Weights of a small transformer language model: ALiBi.
Each number is 500 + 50 x the weight over its row's rms, rounded and kept within 0 to 999. Layers, rows and columns count from 0. Numbers have three digits each. The size before them is the row's rms in percent of the matrix's.

# q: layer 3 attention query, 512x512, rms 0.09, rows 12-16,76-80,140-144,204-208,268-272,331-336,395-400,459-464, columns 256-383
# k: layer 3 attention key, 64x512, rms 0.0758, rows 11-16, columns 256-383
q331 112:478511509529470504503543435479520504476482490511542571540465543561493549451506595518547497549505454488513455461514438501582568554525450457553459488485558419571497496456460495472478485491483439521463455504471488550453594465517390498507485503496455483518554543429514602502457529489457451495470506477533597545565392481432458534402461524573483495473525551670564452571522408515509445503550
q395 118:460443423533512467610513484498502486455447466488552537501451609571517569496519582444501547506552482605547422503377455563529556452542509464550464505452514459557456538478400453520487498549461506567489506500534413505522559434518366461506458531573503486536535471526539617463420537542355430495508431523548563440507395475482524567402503569568545518457527492584511494585485423576546416465460
q459 133:418481415531509449536579487474515456482461495495605552508455569522553557504564594490508561549531537595542450470421459534489486525539536469560514523454514429546477545462454465551473499549458518563488505511523405486531543539518419511503364570590431479517586531471539593501468504508395490517553493491570544493533383512505525499418505532628551437460495477617541562590516470544578404448473
k11 102:416543487532474472444492493432385433530431472521557474438523510492419473507450529397474437488504486546428469513487567551491508527469415351547499494454547529514460449505452449499467499600584475508452566567500454561521551500517468530477500528479520547546512503474496520445436459436444412523500489415559527474517469362592485526606515517553558470494500500508464489632541489530493540470484
q12 091:469556506492501522600462491454470557496581551472408540457463407564537447529579417451484521540479549598457578463485503461528549400486510499584395603423434443428463563500534544512533548551439461526575424360545469547488554416522556499431583534518490497414497555463439440475497521500450496529489499564533441466529525458550518541481506507495516549464516564529456420495520520513503512640455
q76 076:414623459431528498507429405487461574428486564517400431582560522410557423551596496526522461509555546482516557577447561417523474493521518576478448495495448441572521515581525485533521522529503522533453515524521572555484520468616514497432550640432492428557518516426458491512473514543465452558510573396516424556500547412514504546366473549527524566488485535603504522545527463518553497516475
q140 113:503539563457487603524383489452491546501560526470448459445510417421516565504572525493583493446453558491579588503579540461469463522499502598511470503437458488492560576551509491531539578529628481427484475505479485580440405461524554508473532631491453441470520515403509484533468445534486427424527469474405506534483517494615494517473515515493479451484489462504427579601511436523472473525453
q204 087:477574533473521622490475492460480478440497460498435515453500516450424444479537448469483442537546561501580573510475501520536481538529430564516531547564506431627426521499581414413526512427572500483382512600576490408470376554587455554458549498544525550475602589400439543433426509416527499520393461422531476502563501590571522501498534521512488643482504408454449621550509427500519502494580
q268 089:536499442474490475412506410552470534449513510475500436481600501553487402506506525519512494451523465506510547406522587569549437484502504533507472536534539531565531417524556475524541453480593524480493445510545493526450569530477482485474561479471569415554492578351611565414523443495537411419523563388529528526440447465548489578477514512451549563490551520534522518416443447531627452475559
q332 106:515538488477438425568470474506564478473511527511443480540469465552483462488452509548605584477509485456475616499501481550444424565499570490471447511493499559519411547508563428551577532510631415457523573493535483594467584625540496492407617485494550376535535469413525471503509466562445425545508469418589564468479526571561448507524502440451499463501500462480513531477471504461491474519502
q396 112:554625539508437418534478464523531530530478559368423500496447462485528412513484582492516513440455523560525623526547533507452538543499483432426426521439490514515574566503571475522478466496560461468457627446485464543436532486471560514405517427548524482398536476411398542475353543623486474455504444473540489561593526521528473547469480471413536515547428603445465576526416533445523457487504
q460 121:564571483424478427499509469510549569529468584444402466487459477481517401532498508508488506462461536483485611483555512549391489537495513484414450529498528500483525553577552505483454468515527504447466540438456488557506608551513564505443558471523553421361531482461456546483387505603493451507457454421533530518551465476486452534443457447538560466525404570514501495509458581406492480506506
k12 101:424529510578529458467523541497525480506528551503456400523453475523474513543551495496568488458564538438454513507501408471384491595405589504501468521526495546494527597384484539604475520471576386540513542442526462548436451508448502445539479520423490490463517483484527543493484465508530544494477485562518398487553540595474471449544595457493577511542386577512533511527477547552539467567453
q13 073:490450457426460519481396587488475575561527416491451541574418503547522482494502468530578533504416473565440564413545486478493483416565573593559507500427488423547574489517516472468599448493464535487538557476502507485518469485501565508487532446530445499464439473455466457542482513486442503604459494500545591562476524571485497509568594556450476617523505564517475457500553415484393490491413
q77 087:412474531434520445455496410513498550436505565407460572461547465483511526575438469465486527386436560572512542464534539489524604515507566477435553443506544553445529475464493482481577448448475459342598509547562538492512445507467540513506569483533490496445497522456472505473532546457410452499457484382478526509463618607510517511460484549584567520496512410527533454568546474437445551522534
q141 081:502562519417503536495507459438482455504500521510547479416535441514541567503468538530527488507418562542497524400496505503523412452554536508440506456454437444448498544501503554471591576456534516396477532521543428530390490474502485476430431525541418387535466528456584467506489457531511413449515529529470555439467435638567477509445399478423496507505485587470532522444554550554475467538539
q205 086:500461536453501607464511544447466432610487494510437631530523531455551462475497529445510538412523573508500555552500553525449535507516476511469484452463481436399579434388465476452491465391482543514451501530511498468471419517559557585498451452533439532508486537491492523555424480463523440528533440466441656430334489521458437550502515486515522551438536504508466505458507564493484469599520
q269 084:554549476463435414516495413538496549516563508572436460534545560545453556479515520508519539484510496471490520504550532456443551486588482516372470443473512497503563577511475446480565498429419471499616546515472487477441445540439438524546510428534468488503481442537478474514482555453594485436564420521509545557419474515450538520539500469540455510452437618465525531490535490529452469548523
q333 109:496570513550447424421491445525552458502457560473445567547584566562453491440534513449491516517552567502458550403507588545460484475524456535467496451459552500502553547530511509382590464488471443497506432456453440604563528517510451517441493453505498438468455601475488506511472583411481503435562398556666468550452531541435484499456543444510538406515530530473541552489587462513501503506625
q397 117:474514499532450405441454585509522524565502497451481572526549543556494551469548516507508426490531629473529468410547617578445502509471505559451514480530439519488589425449466527417482506537573522499532413533428453522517616414502456559476503556483547477463502464495438517495493609368499508466663447498631378536439469545501459526551538457549526466486535539354537453487570519478528514484559
q461 140:455533505497423391453508591491492540508498485447510579531599555548489561467530466471511486534540537449521499454528606579410484433445547551518569471508465456501521471452457489460545504503596493519529428539497428528589575424540450545452519547461555427451492484498428470488515571441473415502645427462650418506439465551477464561584498508541495461470494519388550488450575498484500523422528
k13 100:417393496542451471504467567494547534506443482326514548520570513435427520530571465502525495581441435495555444450539490453468452512451521559515390524457471553547449444506527418517520472516489555532523547492471515523529537470467512530513525541435562533501543513535496518541575532485524456548593483432580482469512537555523483495495478556566548474546522551576449488464522484466529594517513
q14 072:553485491456552506462515534544496406482519507545605495467530463436457433494524537524481500551427480551488520444556458524603512490501517492520539501474504452510553505477491521433384498520519533554471550582457470439417499553462484467563496525525481487470510451405580509512471481475465461530406443613533595457435459466552512503495609454577531566476609487474587477433565465471449435527532
q78 071:589459525488486466492378505537517505494441441571509527535499462498500518611550500483471581540483467562527407486531483453535453495571511487465533411411480425520565505617489548526529505524475436595505471445535523446501612393459547514516524543498497449510544493492452479512559452460474553498545504597501577461542514502503518419596579502518475488458533574575498432621590555480488404454491
q142 082:533492496475540563463490430535384461494446410493498415419541549437550462499406453526467537512513500602466396498469520516519500513444494475498540496454480487527469490454406578512554511444498559425501528451474416545467484486371542454464463470540506549494457497551552434428539484518556644361521449544513528442510431476520507497552437469468585465527480445518515410468437488494556520406445
q206 079:534514559507466513604492551519495454450498487605486548536484542526495528481429550502512517453513540467558517549614476587479535490423443542478492453559419504515507525505522533415427507409470477553547477456502494434536564472581502469390524507520558442512455560499454573452436449518423549548372513544567547480474602493449526490472535462470509487671570528485455480520528402502573524502432
q270 084:488472512516555489533556495530509434447515534512454501553481547471483529591453493442583413500558472472534493537448495497645562534455374472484522484494600489543480478497499465498406476503513502509615556461473417571480570510534478482468476504518414462532507517454454482527519485449498527563493495597536501513562509621551414473461525555418519541612521558608418495431543515501490541472488
q334 109:490538550551518546519510483559539450477489561518593548554499505483534498508508474387574394636503412422445570485457457390589541485458525496519512409538492541500505570556454430487468490452569566406556527544461411609507566461644451390585369508551519484514491516501476491497537459473530517530525457563501502431509537551497454517442504473498515564577570530561496468404457526503432498553519
q398 120:471473571582501483580515462527614410507459553542518516524519460461566517551456512473514520600457499409523600489483473441506565481427501492529510460539484499464492551498462482498469476450534585466549534562456447562473487527542514413511423447504466529563508488507426536460528517471499520543458422494482464486558557487546492490526606540575457465466471464525527433480401467458457433505497
q462 135:475470564553510539600509454493577406470484533518529502606508451512502527537456492472496502567504465405459602488509447398523590453425537518561473507557513482428560564524494464461436442457494568460557538511452434577525517521518531447510384460522474525536497474466406558517591526427507465556510513462476471488511605493495526478518600545571458539488464438494514420504381443466379466518512
k14 097:462446456658563525464498463520520579482516597485536494497546401652464494484516519525561500504476471516575548574555424488486578443483411537527540527443550476359518487419424480418517408509519520492498571557434400484508495534437489509607548492516499446549464542544486588464482597429462464448487644516477452547461546539505574590542492549494502470491459537531475497494448523491509509564473
q15 072:412505518461537677581487545474417476513461510530484505489401535449433473482546549481491540501492527556532469509535469539470465567516501557488454566530498570563447473555473416480464467590480480465357468492478511465498459535479450476561499479449471453512432470583493597456500491427522400400538503488448446611521491492552538518473475525535448476541421490441549528527534506426441510527585
q79 079:482549609393494558517393437507541529480515557401417555488411502466509489585590534495527504426483493613521514566449443449497484462537467624511458504454461454561481541401474551527406439542489481465352527515521436489445538424469457528518560509494472619528489438488548485452484551494586449602591572443458466524477499547434500462417453589534618426594528492467443551525526476468491431526493
q143 083:536450509477491534579585448539495458518511459469517529466461491544576472518489502475505506455501454509563464491494583520513446481431519455467502488563556468488506389472526527442389430494442576525519497502435518397574456547565511534548489516507479617535448405614522425405566414452487579491429513546524445519533479454494463520474475524522474443509476477446495493556460520499509467516474
q207 091:588472420499479513527497407510513502478419539396535564626571528530602439480437516397558445531486486511541448461516609447566507530489544548522525539483482558494562508522505499368473454481451551484390472502538436469491511452544450478483541438525487491587516471497537556576523499458561469497457454454573510457444437499442449596472605464461574409550466482483626499515443493525500496523415
q271 084:514454483567516565474502540505531452475517433385477554466490541555510546504588465528517497497485495509585475536571542523522543502557460528544505494459447588530581496418510497444502516503446454490459473472518463447535486477519481576486514472497542436487573452521535485440420423421473425429451492565517436472453425504515478480459499490511502507532473533571553491551474452558521474438542
q335 114:521474529567483551504461480418568488476460495447402496570468488516558470465486487500503469455471548467505539386528456559502507573562488477516508469434498496531522572457483457407488567481461414574517520509461531449526603463469423487487486398453443441538591452525444550469387530530507509466521565467524497513522464586443490502489529455585485485492480542488542448662453487532510495441490
q399 126:492456462519489572485437462480522561502413486454474507575460450450558454408566496440553442452510507493570477490570523454560572572519493581518574539490555519588555447423616381438452485563568374538433505495454456486582578479442502469499465363422514433557557515456494524542426534532505536494533484513432512561493567461522505468518541520555449538525446550552543511586389541493475591483428
q463 127:488459457509505557516499446535537572480412507445473449549543452466534504444565476497582450425515523463570449469543502539515538542545528524510529535501452476603533497416584403478434485562514416575496517457501507518514532517409469455423477408549440416544554523421497508500394570516481512467543488501481477593475599557552493485520580451547395477521481546519543448570404482479480539527401
k15 102:500486503596554444458476541494452573507367506427512507535528457462527428451445518503442484534499557480518547488555461539480447511515476518538469486508490390518567546536522463507572574490504517543535577467528503412531504565445564463495558449528440521510497602568557571603560568504577529511487450522473478566407536537538558517491557435458518479527513575575414457490476479551541516550483
q16 088:463473438459482444408458571537455463472517565454496429492480480527449480486553401542409508528512537557555432443584489468474484500419504494503580434478567495442505415389451472575490505517571525412562617556490513517529510484499552504473480496529506535495429528466489438454483551421508489495463451534367443495510462587457479570519487516499459415550546506560565524541432494410610480480535
q80 094:484468489502454481525475505535533472524565464497605442518553447479546561465572470597524559514482467473511504467537451510484496500464559493451569445460548501449520529401386452535543482524482480452641525551523510456466589472483505520412523604552535570505437544457512454480523470479513617464513490535401532554538509468499545498484490546498505489500494476516515478504523549551558460507553
q144 092:618524518414417423454575479534449446497515476551563427493528431541605384502510405572445468515521566488506481513469453413495478380496442416513432551514578416467537492535460510494534516492527537524498564501507460533353592439437523442492513531459537590469479529512518528500534402462562531603490419558516509561494425445468521555398513453442547464476488505504522555468458637442557413505507
q208 087:562481488600499553480459545564499515520487413635534500545498457582425519495595445594418517490562562557482430467540493444461447546513471519566459471488443353568436385459443582450501431523480504542554532454518421507483577438460477419518439549455521420539399557518542448467572459474589582508527515507485546528570466455485433424525477496519459501550476591554457480507490535495489577493511
q272 081:435515512493452533489445485384517513567541428407470486479486512410564502635569410596428514570481554526538364502496515521508518414494362494492489441480537432553526529539559489540412508541551581537479468623458524506396487447576420545436493520556517486410368516491506470501542514395470516533523401477426433476633488524461491504549531512500485494523619565522509453519438541480542488510541
q336 119:448500487502496469528573576414410486572555517426558473466465439478529489464544480571469433507512543522585440562472499488483543489365483509472467506530545538528535482473589479624475468540481580491458518554499519575450465369546502473498474535445455412431386464466472431499495477461562444515522531465452465423532457505488477512526484513495553502483481594550429524543430510517458504572571
q400 121:504419509501518495548625532470534481509504501466493442545445494533506505555482453505474508524509536517527420570536479540447557531456387574435513518501549595526566450511494462563445496516495523541475543531473478536369570501506503528422442453468465458411423434476498441470495452393539529487460484507480472420520455551560494570462497402543557488443369536504454491518415522549526523549522
q464 130:566411549473527492533634540415530470515494549430468492532475507526505485523424560554420555551457595593562462583508475580482487579429424536441511450473504584448520486489532501601498460473485548483496520483495478503357539460532551530432457470519427455362442430452499470508470444423502482533458523462523570467566455574481463578478501375536534474487386575395503491496493520575532525513465
k16 100:527484488459469492474463478492541547531488582429542529502501545540524557529488507489456503473442468460545394544493458500470439462485573471473514425584479480581516514423535509498460512582500439422431530595522585398459566515540519578463527476535454517406484442504575426448487525495561527527487520465508513458526524558476563488499513472568508578506509492510518455487448493501473552499582